Part of a small language model's weights: 13633 steps.
Each number is 128 + 24 x the weight over the matrix's rms, rounded and kept within 0 to 255. Layers, rows and columns count from 0. Numbers have three digits each.

# down: layer 12 MLP down (transposed), 512x192, rms 0.043, rows 110-133, columns 0-191
# gate: layer 12 MLP gate, 512x192, rms 0.112, rows 111-134, columns 0-191
# up: layer 12 MLP up, 512x192, rms 0.12, rows 111-134, columns 0-191
down110:155134129134098117137096115136130131144120125101147120167144132102145140111131135094133109147122107091132098149104129086147154112138137154095135123147158154193151147125137147121088145174098091155106094120123130155103092136192130130130117120136130101145135132137147117130130118094123143126141107133134091137119124112164104146145153095119158123114139118157145118121119083141134114125107186118142161099148134114108090070112156092099170113143129134138118144134144131146143144125077165177119107105130137124181129121103094141095120123124132122174103164165142116093106064137129151142
gate111:144151098152095115168116139145098144125119087134151126101142144088153111102110139153119123117156120126110138109097142147131151141128128149122128142162126122086148134170120167125098109146081138124143122140125117153149127115129099120134145099156115087101183145122104122151103132159150120124084139153099090185111126148151118144147113126117086105115142171147087117145076100146113143142104120158077118167075168127137152155133147144089090090132138088115139127161144139156134110127139128110119158110112120132146100147133109128140106132120122139177136146127135168115102135136114135151
up111:108129139180141155132162090115130136106146148114124120110139154149106129131133122110108135146128109151120120164100101096101053139134124092126141112197125121145113113158152155116136112133077127100110084092108128113164086139141119102125097153102168155114111119139124145125119127151113171126158142114156131117145174120145099145147100132132119109124129117130150141092137122096165146149118121129151117109140146138135088127098121103136165140128125122139081126110169152101146178092166137120099127137121123181132126152150117138119161142145130123123179123131095145137114167113133117105
down111:126141095095154104122142135150124153116164121155144111142122092123129141138112156123131093146121148144149165120121122143135143106159165104150123120088138157117170129116130132139106136104147125115112145139099108147107105114125097130087145111103149184182127126131127098094108109135121144172121161140082128099133127123159140176117166092107129130171149132141084146097126115066101134082121151092114150130129143108129142151144173142136139093109115144115123113143138119104098152107140148147117083155158120132092154158120156162118105158127112111112096115146125099165119116149171118112
gate112:160154137160109159142139146146103117099136127135176132132122098130147094102133135123169142120089106103148121101156129093096144131134165088130127092137118152139128089143170115159124180089091156102144167127123139139157091139101128153154121160115123125116147132152131086121146038090176125133093144188127140088151078082147102115102099124117149116126124100118102109117167145136133142100092119103148141123100162163111141098198171146123121148105138121137136178133121153127148153117123106154154118134103105154141120133147121111105095104114112110155169149095112132152129131126127165096
up112:132121138127115115128100162163146093101106077125135139097117153135154153116113139114126133156139130080109121094153156123114184146141129111166113098104097111117122128132108109138183144133142108153131160131145168098163112136090131101119155170124139136178085158158126114167130130130189145117167108149150091153109106130065098136098169078157135175115134157145151127098140120133100114140157134123137126097111106121097075161138132140100141118113146132092140154118111123112128148150112166129101163124152163102118133141134120126105147128133120115168120083113143102090131188133144143127
down112:090166115155106138099104099110123097117105116139124126187122117159119106143128114109152103105110129163118136143128144095129130159102124133151157121126096129126110122189125096159115149128119143170145154189136101148088099133160127104069147137121147138116118108106113119095102146117134098122129118146164175119116101140142131129139160144133153147131111130106079138135128139125129131100125153118087166149146144125144069110150117133149133146130124103156094104172130117126075117099171139149128123127132158132144069158165092098088082084120118105156181143139129132165132145146141138138
gate113:115144132124143134156144123125125145178116141121118136118137126095157096139091167103140131126146141113155185118183131112128090137137134149111158126105104127127144118150128138120089141156118154108125136135109082120099083146127153140110116164156127102114123113122135133142129100138073166141112114112109127087109100136145105151094144092131130133132123146136176172091115136128071123119146125154146191146108137141113119134132066133123113112158114106150170125142090168118139180102185133136137073064125125112124093169141145176095081140124161096134113097076117135148156149092119137109
up113:120139114095140155060141149175079136127143132148120142135138116145154126127101112139132131138115160142119164140157173154126133139146139115121125145124168160141124158104074119126156130116167091104107086127114150144112128149131150083116124066102150125150137129090120100093103146127091138115085137095103112143126131121122126115144109143136145073133087122081120169116124164145086128129113166175106094127134157139131146108143137123111138111095119124124183131089111104127157169127140110168118149157175179105103112129153164124098174129151123130153088084133178166114143101137134117122
down113:170130145159149144115157086097139112121168141093134153137125126086157127133116127107152110117109129123150120103150122159128125122085167137121123165155125135128153111132155139094140125105105092132115121148124105119132083129082141108153151132104125138102167138127141157128122136162108126114095147169128146156146111135144145116143096100144100146105141101155089179109158096104139155171091128102152121133135154104119165120134115118100117088150139157117138081123106128119178133153091128130105085154149127159124123113120145127161125106133121147115124112121095130128140115082126122151
gate114:136127133118120126164129094096116196120137127097120173122130127141106113141121148137151134170161133121098137107135143137143166082162154119137130127144135109126153113106125120095128173154123179107138121134071081132131130100125142149142133138128122128141145125147135121116141119088138112164130115120135117150101148129119132156155144132099149118148188122126125157105123095128150112159125145122114105122132149125072129092138168116116097122107174136123128150136122131141101160106110125167109126098107112121127151139118162113132146099100099117112141155124151103065134130166130138129
up114:195097096126072092113129160114134138132137145110147066122145137088121152109122118097109132138119121139114124148152140126129136102108077098147124119126106144131071147149130115089147149105165137122116143119102097128140116118130112145143153152153127137121118138098131130116142111125119127119140091144122131130147118125122145128134140159179140117129105166106113154117093147124171155081119130165141109145114128084098100142102123150127115140075148150207106130116121133136155110123130171115141126141153136103145155109149141134146141154136135146122122100129189086131139128148149107139
down114:117139102111153113128134143157086140168117110110140147122086105137153141115143111144151119104167123108112150165092155127110123155138152100120118147121095140146129116106145170132102135138098117147129113146131152125125198157127115145123135135123168115122096154154155128113127153100128101117120129126124131086126184125138110129149115114159116146141133155133128165126144115143140119125121115132146157155155122110133132131141155103137106112136122166071138126120118137100134119113102108107129118152088110128096151115111125104120097142136128120103113108119152095137148136148103134123
gate115:096121104120128123170186140155121114134109112113147142164111091142118145124118117101142097124142169097113195068128133143139103096156123107119099113126101129193149147126131156116099137179100137130082123125146132124108163105152083099146122130081112165088104125150150178157099142117124174148145159151108100123132136120135109087136146081170120092165142116118138147176111141166112130157116177112132127155203117118102113144145085122123098122086111136117084132113148128161149127131126076144136133155116098162095184148120120146124167134124105084120140167084113149121098125135087106144
up115:121118105152159157103144082098120128123115103133125131140107089173123187143150142112193158134095164077156158114135153131095081121160151151120128146126092130155136101100126140113098095106104094118128148090128138098116118146078093126130109112121101163137160136082157107157157137144144108150119117136094099145129129137146108147086146142128142163170121143131167150148128138131117138134152141158113146141161114113142093138080135125175084127105114147176141177139129166112091097129101080072144122124118107115146121099132149152129161141129107162143129121080126142096158172128129136136
down115:135118116150143139124183117119127124161123102126138085145107155123132144102133128126124136105185127143126139148154137140124144162181165122123118091111077108086154138128124115184125166134127148130094129146114101088132096066161146138139155105141143109093125122121114153139153117128136132144098136115139120118143104083126099104107125111129160123139134114090102138123108096109130155110113149095142150164159120123114081176149111144096127073128147101145119163106144170111138140154123108153090110130101176112129146111114148172150134086108153118111145108100144130125107161170154124118
gate116:145111152169154109129131141136178144109163099154150121154123119127101172144154107144192147111119074129084128135112123119136142096154105147129116103132146110124131101155131142137131116123115138109162135128119124127095101098119102082124111117155167114105116137109164115114142165095145158183123092154100101145116154127143155109110133137115140116109158115093116146121149073123119140130110186161136104145102135123118115123149160121118140133147119151190096096125090131113126098128106106136123114153097147169123126089149166134103177164139091111110173088097111146144145122098125144085
up116:141131150131149146126108120125106118168112141146132132149134157149115114105127157119145137120125116124162134103164130128072107155166132100121142148135128115158114127111118096119105152127132163089151158136135156106096108101104117106130129131144105107102104117148124116134104140100159120119069145099154104116098103105106143167106135125164122126129166114135117125126112148130118159137183122149096164071166122142129129105152131109132081118149122102112149149141139143107102150101134119107107155107094111126129133147152167102142156136145091101145133164173115114132138173144148114112
down116:116157156093170101151134155109116085111151115140163122084112145109117127153116152170133089121119143156142121095134094094147139117103080146116134106129128132173155130152123100140147142132106135086130119124104127166113086145135131159157151138168084128114140148132164133146162131120129126181100140152118134131142162139143097154126125177098126133142139126102152130103154097095089134111137175122087112070125145152122133163124146119149125111136123146125139109143124132109067137163122154131102095150109159105109152117115139156135128146130124078107132132123151110133088123114102086110
gate117:106150116126112142165122106103165123148127141114112128159059107105105128168086087156164070124147107111150165147100135129145122117115151154124104155089140147143092147149138125122084131106126122158101152076129130146102172135098094120154095110122131159149170126150100138101139140130153149155146140151117079131114145147127136101166169115103150169129097114111127151086110116162095148138142125159177156133135111123125109137125174158084141123145113130127128126149130119099145166130126103165152148128112149136075137115115137144129118106109104140158117169153126101128091114119097115149
up117:111112104119126123162147127099100138151113112127146130137137114136155094116132140114151166159168123120110127129135109135112127172161115121093137057133136118096129091133101141089143150151108114139092134156175157130157083130159148156106107119130153151128104135138121161096138134072133124141129132150133156147102158125159178136101121094133071137118154086125114090141089181147152068148132131147184124123147120140131154145112113151123115128114108138193139094100104125108133142123117159122154107113114107108155158142070148105161115106108148141121100132131101113144191120119180139104
down117:151135141120153115103152096101149179120132119135136103095123151133143129167154138073135138120138118134107138118068159142108133087129121132145096106095115087128152122124141160105105137160128144151150120113157154112136119114166125150116140117103122078106144128142168132127155128104161138109114118104138087165169129121127121163099135115146125101136112139080096129120207147141166121127126144104135145131107168136131116143116125164106093113109127110135159120109148134165129115093140138113151134129094160096086154109130180112082117209121055105175142138106162162135105144113104115126
gate118:186147139138076136139121118143122163151102083087124138116118144156138138121115143094115120127113153116101141093120122122119149090094081119124129128154149144126103101113118110149169153147140155135100136183095139110136120169163101136110141167124112180126089113132133166138076101140114106088128118116133132134151159120131160111102183102125132126165125107113092149133139183128111116134107101135129161173114134170170091161124129135116138118116119133118068123156122185126140123170155092143151132095163120182123128138089119101122103150166151128124107154104141123132142148125154112114
up118:124135165116138163186121140142121104158144145115137083149136139095165159123139114108163154134167139111155081106125148106087101145130117111121102173127180135122137109116157093095074123140101119136157105148131179136108186100117138119151131073133121145145153129105126147085144151114135114178133110143092115123143111139135108090170128097132151110092171124131109132171126131142144128149108156117131108166116101130101127167133147119115107159114125139101130154120135120128130196116119131116110149117090124088180137118112149085120136121131125137123116130146116125091081119168127140093
down118:125116142122153153113156123117138145147128125191158178140073100126096137152103127088120120109143150124159164125133089131104138132153115159136099102123154133128099111149144125144121147140125117121102126159148149097117154118144120105137119113134131128123135106176115126106153120120146096110080138108128144144159098135117109115120103144089148131139101164121116101107075148119182153125133144123137111110128164132125153109157150137169103086113111114108126134113137130130154149152082068098095098164101127135164113080116164146125143150148131106130151116155149134122160097105129149123
gate119:175090108114118175160123133165168138149134176162162117148127141134160099152140084068171133070117143121140112140144124087113113143112169097108106141150140135126131118129153120112112129125143119146106169157108095129171082112102141146126109142146171143115139114121155099152110105137114124142165100142076134161118135149137136139128128097141138128069121118112149137123131096069119107164121095089140072147171123112140100130151148107112113152141110151102152144106139126119096156143099172124103158150160105109101144124086111107126116117077132116128109138172137198107156079142169112123
up119:120173125156137111127135108120131124125120079110127116114137141134106132104107167168146116106147123140102163108126104141152138104132090120111167090121123090161091170084116154104130140131147110140114098147119086154103126118119128127128128117193146127132136128147121160090144134089113156086138089135144121100181109138109141144121158165136130126160111140135089134130102127151103121164159107127148092134147085151162140122122128143137169139117133089133061129128148113133146146134111189120128062090111171092150087122155183161108115134183130124095159115141109104140122111088139143119
down119:126100112120116098083141167130132135094098137180130153124118145132145157144145132124102112150143152141160140114113127087153129124110128116115146095133136125140120153125111096177172119139102149149167125152102132123157111132100092112072164147134115150204126143104119075087134146140133134104141130118145117125117125115163109123100111161188117141113137118116159115147165152153128149081131136141117129156134174130103103165122103137100079107122125118136096130112146132157143183114108088082140164119101141099128114139152102159144102103148111105122145117171132103128070092090151117159
gate120:104137094147129100120162127125078115123156104127117108122150144138103093142131116148157122144134138136175158109127123119140132131121139160134091090128154092121129158134159100111135123100175109087134143136105074120162101097137133149116096154149158138142128154168136122137084147136125153110117140128157158141125107112102125110117123168147148130127152126136161114160155110129135110177111138182127128150136126135157161128138155142083111098113113151143170121109147105105163076115164116140123106131165141110116149171081082131151096157091122131123126141137103070138174072119131087085
up120:142107156099105118149083140133137116142116126149100126101097128127106170095094184114127123140125125092107141095097140151136101125141174100142075117148111120123128136128110130144137156140146110108143183096167122167145143117129098102144121157101129150105105153165137112146145112123130134130093082105099160115165157154112157123123126145105146135168099149088159117077129104140152100142124136135082093119150105092106188109088150158169120098175132150153110121100120151127098117135128138164121125107137111162128126148123108117088124130154099133065160128148078144121123118112104112117
down120:130126171117174158089073131133162119109136134119148132083098180112125110142180151126138098118132123145147132098129122114132140133130134126115125113100145111138165106134061126119120124156126103143180129114086119128073112155104121121158134135139148136136116195098129106100231139130133106110174106144182110119169097104133134132116134078095123137088146125110170082091138126156139171098131118096140118120110143147140107145095135132125147145120160140181122128163170053160112137150076119121147100126146132122150111123130127135123136145153146135147084147108125123107087138126123122115
gate121:150094127153127125156148143122117129106140104150096117106096154063130125120148127158125115106094172110077134122127155134153118118154152077124130140124112123072124155152144165125103149152126145148155088103122106132127127180152136109145175137130156113090126127131099101107182120153150124147129112161117123073115099148128157109150118151136126158106115138136127119077097133127122168154087151116155158134156163117118159108122161132189125157167122144114146120145107122156100119157115128116157134113127140134084122106093159109117155089089102144123135126104098125114094119109091113127
up121:151122151131112131144156117104101099115123087166090127115142126120113128120113107127114117092086105105142139089110122129108153135139163152167127160105117130077123122167150181133114152072128121120117138169103138109142106126147116137126156121096139129115090139124133136173110133167112091157102169134120078138093146103135109141115194106100107114163154152086105125118128121118151124100143134111158109134132158124098174151126139136112095157104161120163148129127178108117144111165156135129093129153128142109087112167151116124135168121123132157089101128092135132145108142110124177183
down121:138116130099122104176115124148105120115165124139093108084143137115115140122166095129126142167147123106127140186124161114171134138132141123104093144131151137114126119146134112133154122149133134153146089154112124121110064131163119091109123126184129123166159118150117070122094131134148160107135092132106145146120097184151156075160124137121140200082135097132119102104122096139164129128126111124141166126141111111124124149128145139162138131115145135100132118099103123144124164141107108100154112121124175124130157141109153110129142126181083133155105133131108095139098096141107088109
gate122:142171128093168163143144124134147101137140171120086108149081152114086106106147149134123127160117159118157100137157159134119107130110141122144143124054118095082079154136129146142093108117152135135164168201162080108089102099127119138154137163129136099128132102087160146120147121127087111099104128154155135148140108126173118105099146102114173128132130114089124120112142140086128164121121127111156169127125148126104138180158116114098156099152137128130120106131181106130125170135129112126120108110152140125141140123157132125134087133106093167105138140119130113093150073106123146143
up122:163083127155145115125097111153122155150130117095119143134080079135102132118110157121122135138138142138167132123108145094118120127141137142171127098156142117139128113090131132136132130117134113145120171086169162140076131123162111142118127104129112129125122130100152160075112125129103157141129143119149096155156165128120104171149057133119158132108112161152105147097139153144139133154101141151140153116115189098104153170121084107155098143126108144148130189110119129099155125113130150139118114132125135117091125073149114114142133142111112140093150116112147120116160111154123166147
down122:133147148101138124136129156100174117099146120128111113131097113127084159124146106111123087137127126129154110116138111141139152150149153154133124148101119159105107141151151122162093148120120084132126131160122160096135162128120130147110104111157090133153124131114130114156107167147147099099128136109098129120155112161147126104155130134125137132174132153145144103140159115124106100114148115125150081098139116114104144134128173148123107113143137146109108151145134112144163130163129113115059115109125089130140091125120136118118155135134085128147123120158132089106117096142152142156
gate123:087159121165109130134138168116100125153132168160103095111149115111165178191149117113144094160117115111155154158171130122157132088125172159080100153148103115129106100135171131126144131148129146113152100131128141137178130106078126118128114144123154097113104124142114169096145085072119152092111132169092123151097148125149121081119119185106142121168121133155111145162085122168102140086108059117116163122133134083101097108106130105123131124109114119104124132102145124150130111092107175135136085087119128133169123143147112120122115109113141155127137124116101094113143159125108123135
up123:126085124121131195130104125140125114085117138120097171106132133109147137076189075146125129145101164107145134152097101145131154174150107130126135105107143117114139149123075148137119144124114095137113101110092147124121114182131138157148121111142116151147160167164110109141083140173176146101190151123147088113093103132113137103125161131138153157101128132129168160131167154126099096144130128147174124104090137128106173170085149179141148135147107148141101162105124096083160123161138139116081132104160121119119124142085104139125137120126101108133112163145133093088153116140153145106
down123:110157086138123149154143160113099132151150113116144156178130096113134154145100137066135160127143142153150106181137133090127145132086137090131113177121091118098110162199124115103081138139125142143110132131113145155165144140089158146135112126162136160076115132121145132133158124155090123143142146133113103096138126089179123106165085137128126100122119136112104100184148127159143177145134094115104131102124145156130139109129088073108082124142101106148195088131121150113083087084110125126139158141148115114126120125145106111124126156094139151137133077111146128136139195110093135150
gate124:154134104096140143125132136101139155095161136142169144111138152138108139136160140165092122122091107152141116091134133130182157162112138145111161130111145159123148127129100141132102113118103130130139110131126152127071185149106146115120154119101143142084163123137134126162150127097112127116126111162097121117098092111131143081167150135135130151108118111104119121158107103111159111127099136131124155156146180152130118112150108113167147177109115133119133127094127141135137077145116127146094086105124135126117131147112136109140146147146121149110145097138088088114130140114156108153
up124:119157135122101135164141129133143155105152125110164115153126158083146112115130100147123107105125103140111135160144101133124129130144133126098152113103144167169120163107109149088105125111114104121115126108083157176119096136123085125097166126127120127109140122118110116123120152121129119122122137113148128135128127155085080120123148100140130113137151134121180170146132112115137142125094118143148133118126111165112087133131155119150156108140154079141106178179115142141158161088142115081122117116153103116125100134112157135141109104113137141105142117161136097144138112120168106127
down124:145118124142081111171144124105127148121104122112145096106159118115136156127129139115098153156112127158138139112154127116125178143112151112123120099133112137113145134132186103105092099162150168120141128098131132116130150124072099149153087127115108136115128148099143118113138132104113118131076137153135104114142148147118136125133119119131136133138115109100144165102135113142150111119170112129120147161142176108141108123132119160107106129087112114135159092116117107097077106145121137139110097143140146146145137167108113113136137174144082121152191112130116166161161134125108118150
gate125:071159100150115135116093102112175124087125092114118107103153134126114141109097152121136088100105088165174095133111131103124096159139130129129139063158167151111138142106137187137148172145138119116121117130126142138124128091165147096134152101106144152102098120140173107117117118106159121144109094110160091116132127130118088153153125108176138129163146090109157116108119126171174166171117136136107100150109144183102125114084134178100136130134100136108171201073103138147122140169072143088160109133117128097129150142138124126147139098118152116129115181157081126124121099153131176145
up125:142194132118171123145078164124128103112148135176142114145142175140123117123139111127054111151172161078140116152104077098115117101157118085147135135133125130165125144150181117169120105117140092097148093137108132166131127122104107055108156180167097131108157162148124110085104114139134128137111159112146127160176143133082190161136122153159088113117131155151143123154128124128130130096122105144121114144116114093139102166138138100110112127139103175140138117097096132124115130138146130089109119122152169120152140130090138139129061121118093162098128147131135141109135154114145109107
down125:114134098123139138132138152146071107125173126105142111106175130107129107125155109116152136143122096123145175119124150129182139139164100149067149105108104116124135131142190134133139129148157148164082149103117121142115132101168089138113144075135115126155157103142079116132122126116113128118103175119131112162108169129136126150101127117105165069148152104109099119135103156148119129101137133098115142119113125141076157122125098154104106135096137139132116174171121124148147143140114149181139107154128096121146189119095145127110117136124118146131097094134104092145106096129147153156
gate126:115126135139133101138156115156128140128107148120050100102163128095138134127082116122119140094157150175118137110134137149148176149103106144158126104126133145141120147115130117126128079114105144105134141125119122147115137136117124112150125150160151121152127125161123137163140141079147113156119140113128137125184127122080136166129111121185104163129123131158105130139108147123127143105121094143128150140176094120185152136160153144164186152149096156117137203141094099145137126134110147160095104144123116107108124142145136119067145106102079141168141069105111118106145130131098154159
up126:117127160108156118110142152114107105158114110106135136109137121072116126136109164097173098150116184128129151107081146126152111139121150139154126096123123143131149125141141179106176146113128128141129136126155103096154136168089146083156114132139124129132099104162165157140133117079135141162104122085122130184145118114109113139096129123138121139130120182111140123147085155163158103102137121098153160083157121114112128114093119119119166154144117115148138103161152160157186127156111150112149102150144119111130106120126152102083126153102113143144163113119122129117131089157118163103
down126:158127111153143074088089141117136118132107107092150155123118142103116108133106171173154168113109132175114099140115119139137140118215127012107109102159142111128108155098143127110072130110101151151099154123161138118129086160143136103199103111113127151129156117107126159150157092116107137147159146104122128138140116200141160133145151112166097115130130141170119134095122153149121068102119145133164128131139138075154110147096110161144119124155114123143164103134085142084148126112114131137149128136127084086119109115133156112107085154119123143118114142110119076147161172151137169123
gate127:153129154114132129167103113175123097161135111130056109097118106144113113162112105158122107109134095154138165171150148120155103121080134171111177119130093130168146112133094147101133102110122170101116100083136113133136090147132130118136132178173149147108149089163147168093127164109100094118122139152180169153172090124129145151128167141113149105117115130105160152092186121145156165113130133134104121169137150146116120140073154096139162100080126108138163114157111127113141139108113122127140177123154114167100145109092085106128103117085112108145153121148072094091143100110155110122
up127:148153172105131112093123097166138109135131155099089111086103100144161179101147100128153128133165144133111132103154165156134159077155138124131185129141076111135155130157145134133109113103074137078153115149100142148125128075143122083135106137128159120132174145087161082108138111167118120106120124130173158127110101147113113125131107156084195195144133139164126088139163112136142065160119183086124130169184090131153116144131129081147109098132105130136141138104094149118108164145168164132134131123139092131096130165124108169142152167110116121132133078122122125083094174147099168109
down127:134161154118151134133138125145129084113157130100116137118146140114126121197109119102140137131151099118154154162131151102068148094158133159120169156132131160152098128099136116136127121128083147106122130081131112148151168131151162139129107118154085149159088104137137153104102185151067130136162123105104055160141115092140154113088140140116131106181111116111131118115175097108088137125120148157073117132072130113148155113149123153108134136147133149112141150070132135083075138140125165111164091106147139146137167123106111117101145113080132093189096112134154156126112125119128149117
gate128:145099154147092098092122125117140144112118087163102059125122120123129113129110102138097107148156136119109147144121136062110110139110100138149168149147140172103130135183142140121150157121098185134092124158148112086109122104137130121117118154123120129089158125160157102115167100107115147079120131140132108128100103134137143121144150144142098093147130149092182160138148130133138189073128123145147135134104098168155063149122176146125137116121161094134084081148122163137124125115143152138123113118151114139121145110145134144105156129149131121121188151104108113138131125121135103135
up128:121162099095143145143147120111120126104108158125128151094117092127131113124137087125122109118122152120131106141130094078041145116091116119151155159074139173163107124145146145132153108106127118159128134151109103140112173133156113090167156126100146122155143093145134106123140123145133096118146136135109158093145131111127109138103106165147125085151135126127139096108146114134101119112151075127094087111147122136160093150130159143129117133106157170125123135123140098164121126112115140139185139100162143137101129156136063122139131160156111163140062122094128101116115124161135114165
down128:147110193126103169129096137118075143105105127119124119126119138138093119155122153124134132161165153094130093110147144113136108116130117113109145112138127130126094101122129098092125145144117126121132101119143128080106131128116135126117160125137170137094159133140115100115117149154119137118129132151097132121151131140158101165147105128102172102119154124088096109140170179144129140157092161087085128136151132165114112132131119081089144130140125161120089177129133172116083106117135115111112114163153166103137108125155151135110157107144089115113174108099173138145107165152145143129
gate129:119072141088130155111150132071114165170119134109122112162118126150107084162108126168142124164139136106143107128120162139130156088144107118096123104125121168153123125092157107145173137111138137122116132151092128153128089108110090156120133078117067100126108114134124121170110098167151134141133098114090106119124114129135179130128146130117136119145171103123126131157171134164116124132112149157102132152113138083167152178156111149149115160081114147121146150092142160106098125132132125090165113122110120126146121135104131141103165155124145115164105179139122171150108133152163156124
up129:144147094136165112082140090119146127106168077113122126119107088147096125118122137105171146152139149124155109171093131130110144139136108098091122132139099112113131092141119134142135134175100107108098120114097122157083102134124137160128109073120169145122146124129138119147101109125120100128114138153132127134134112112161111142140085156142168127143115192137145148146176125129128118110136148140148124148083129157090163134134100126119105145123090161140121116125087100128127117119165142126105121121080168154160120134132122107129148133152160190135141108122168122110121134122137097121
down129:130120157153119148172162140121116110195133149100168154148161161079145112154074177132138128118134079103121102118136081151126140158153095098104120129156123101134149157128138132092156115103152144111123153132150133160152106127058087056163146149125156117128114099139150162125142162096113110106145131139122138134124132123128113117080139126133140151140156153152176148120122113130116116134099111123132123072127158098124120143082133093080097091130120146122128122076176098157133156121163120123165120090126145109117134105134151130169108122113131124104153140105166136094138121110129095119
gate130:117145138121140135109118120134153129120137113149080132165119164099132134153114151116135146093164125130134150105153104132135145151108144112134134073084117122143119138124144129121072133130143156135147117117092098142106147138137163094124110135144125154107138129150117105124125121087121130153148099138092143097130103142150124100138090102105150119091112139121110155111131115103148137115115114102141130148113119160058099155118107139160137125104114129145148125164136168160154148127066131140122095136159142160112131124126101148133156121105143135110129107137104165143180156151144153154
up130:167096151115126131112150103128144128117164113090112137116132113130092113115125149135142117145126153131134198114104111112119109162126130105111122120126130110129144149126116122106176125101115137146137120120145155122127120126121132150114152118137099106163131110121111168122135173130112123091167142156169146141117133101133171106101137116079103112148148107151123131105134129110121167141106138101111124136097154130120131084094106123141131180152127122146108141122122129119139097092150155133114117109124143134124126125120169162109155114138119108114139123121139126158089152125148131165
down130:135173117120117139127115145166100116181101156140164128121116115153139117103132181158109072150085139104149074159138149130118149099125108091158125126168181131140116117146086154180110146134102123098103128164143126130105150165159104136163132130099136161138117102179148111148117078133165142116104075123125113147178146117127126136152160103155159138162091129119147117183096139146094084134131121125158124094123128105195108102164159145104149107135100138093145135086104062106115114163127160106128171135120142111116122089139130085101129138119114108141140154102129096138109100132083085135
gate131:103116101143072106141139145130101149083124139103126160108151109130122098117162121144115099181099107168135140089133113095096146136112162111085111164155123153135141127168097092137141148096101151127156137098128130136118101171140153126076109174111086172130122106111111133132157132129122141156142090166136140177164122126095142124116162150123097149138076109095145137109118126151081128094159101151128113132149144134134093076105156057153155161136100099098143149142143125107121145140093128141093179127145106122128144133140118155157134127108100100109137093111090116147155122155100107151
up131:154137116138116141118130165118131172144176157097160141138103129102139103132158122147143165079151137103151101128143114159103115094135113109137159175094123137137119120190125142121110157114126124090108128133124104140084110123096171101128151111177102090074074133159162125125090152154127105170122163157112095149112126109127189104103109113126130102101140151115129104165163146136109153143138108144115139152130137146130127133120126083102151082144158155168117128141076115142120123120090141147187120104112166140107158122131112096093110106097128116118128105097138138123132149124155133124
down131:177144125122113103125112143114137130105135142126126137135109123099119126117144119157120138089153120173092122130088114131114165162145112185176123124145109169133151108155164119108137078151148061168159094108172129164129134175133127153121064143105121112125098154122093107114145152116100144115121127073140119152154133144149095164119119105149138116117113157112140135100138137134117107087072156159112132174132135145101118109151130134135184123084093135102140136146111122128104141133132154132132179114103115132150138143106122095105144154150146130120140136068141085163131104126137139088
gate132:122130129123137122090083146127126133130158155139119122120121121120142168133081149141114119146115136139116100101115140134129175142127109145138098150112147144142115142111117081146125165150147144111119127142092095081124124141153152139161108123116129124131124104107137164126132130129139107108153143156155156146106145133139139117100110116151138149148163103118107111121158118112138124139114134114123100143114105132101131146154136114134113142143140127152118127118145149157129103127094133092128124111147121141128143125120156140111127156120124142124152107164093138121145113093131119142
up132:159125172116155102134100147131121130149141158130148146118143131103153109145107138119106149148125108126124165123127165138152121107154131117119111131181150162119144098128121116144147122117171123170100109110094148109151122087155096115123087140114146094107138122126105099124124110172140128126130135131152156141099094126160093113131083147155124123166137133132099092148121100122113144110154125108093142146135123111100111114140122125116120145166124138144144095111112169155121115141098172123120130105096103177144140103130122129121116117130127120141158159110066119136139110087139115122
down132:135133132159145098123124099100119122126055089150145168128097125124118077158132110111138101097114104122123128132149141087122091130129095117128124106097139109124119107115198140091114134099138130138131134136090176143128166129124188100134136101117121122078144118147130147137133129138158125130141152105169140118161134147094164099171154165125087145110116159124116160158111143127137128112095167164154125097122103165131104174185129141136147133109115133135127160090135115117098136146121147173146125106136105131126140123121128145115139155107108120135145145122118086108142152115095109135
gate133:109105135133119170175097182125145145158144116146107147108111116150108076160126145164160165148126126136159157121088107174132151114130116115154143176141170140115185107157108095181137129096142162128125087099097137126148117101090124102106152129159138125122112130129132109120152130136155083121117099153131120121108161091190124106112115130131181135111144109114126109084143115151128154135132126174149151121122129138123156078107157115080153131108115137126179124115134094156148112132148112123130100121133126138098172100118095128120126098139127108122166098100123124147115125154118167091
up133:131137111094117124091137108154149132175113144129152130121188151083112119079123093165116105111118181071112128105131153129144115077123126167128117121130167104124087149116123114103117168128140089149149176089127125101104161076102147127122165161143120118129170109149152102125140102135127162153110167123136152158121137157103106173113134138173164162142108114148114108103142145080130145133107127126130114161121142110102105108119146171137131118103161134109102119124117146129116116102091147089131160136120139135094132151134158097155119123163082115078133174113087133106125112155105081130
down133:149116136089141182099072134128136127136081130149174070146116108159079089116122111143120092126076145167153122145155166037130131093122104128149158133126176178139114151155115142133139132135113139154133109128122074171198097108169128104122196115117116108119120122141109108083127100120087129127155145125118139140111137158121141124134135130123132101102130150108139103100135146124102151156106111161136155132144120103132091105084076150126137122137086136087124115150113118128154098154121123151119150108131127165158109158127134155145162169139117165120124109109153107132152127169109140115
gate134:091119138123141121162142118151081087150107091127119156136150125152127132109143167102175138131106145122123101126153154134149155158156182092123137122122115130115133116127138116120112098108156127116109124123147128087134153108138110142096096125101143049105132100085094117121103129094131119125090175168134136113165154135085120187175148125085162136098164158129078126151129146115104156115157137085144120140175145142133081104117161126131095124064153146127112129158169143163110165161120139124120120125138141107105134133119140099132116162127156139118129131135115115126111120136128177113
up134:100136148100101144162147115103140142097159126108098142136121143126170106127108147128145136164088163129122118137113127141138128113126120116119108127124151181122149114168097131134111142134124134105072134093136188152176175134118112108139115126139133151140132136161106127170110109088191109110133114114152133128103136110180082071135122124116159143144114160117126106118172096139133136121140095138096131134122128132066111166142140132153134115120118128150126146090109157073129117162138130125141094161120108130168120078085139175164122153130115136116123150087165147121104139139121144162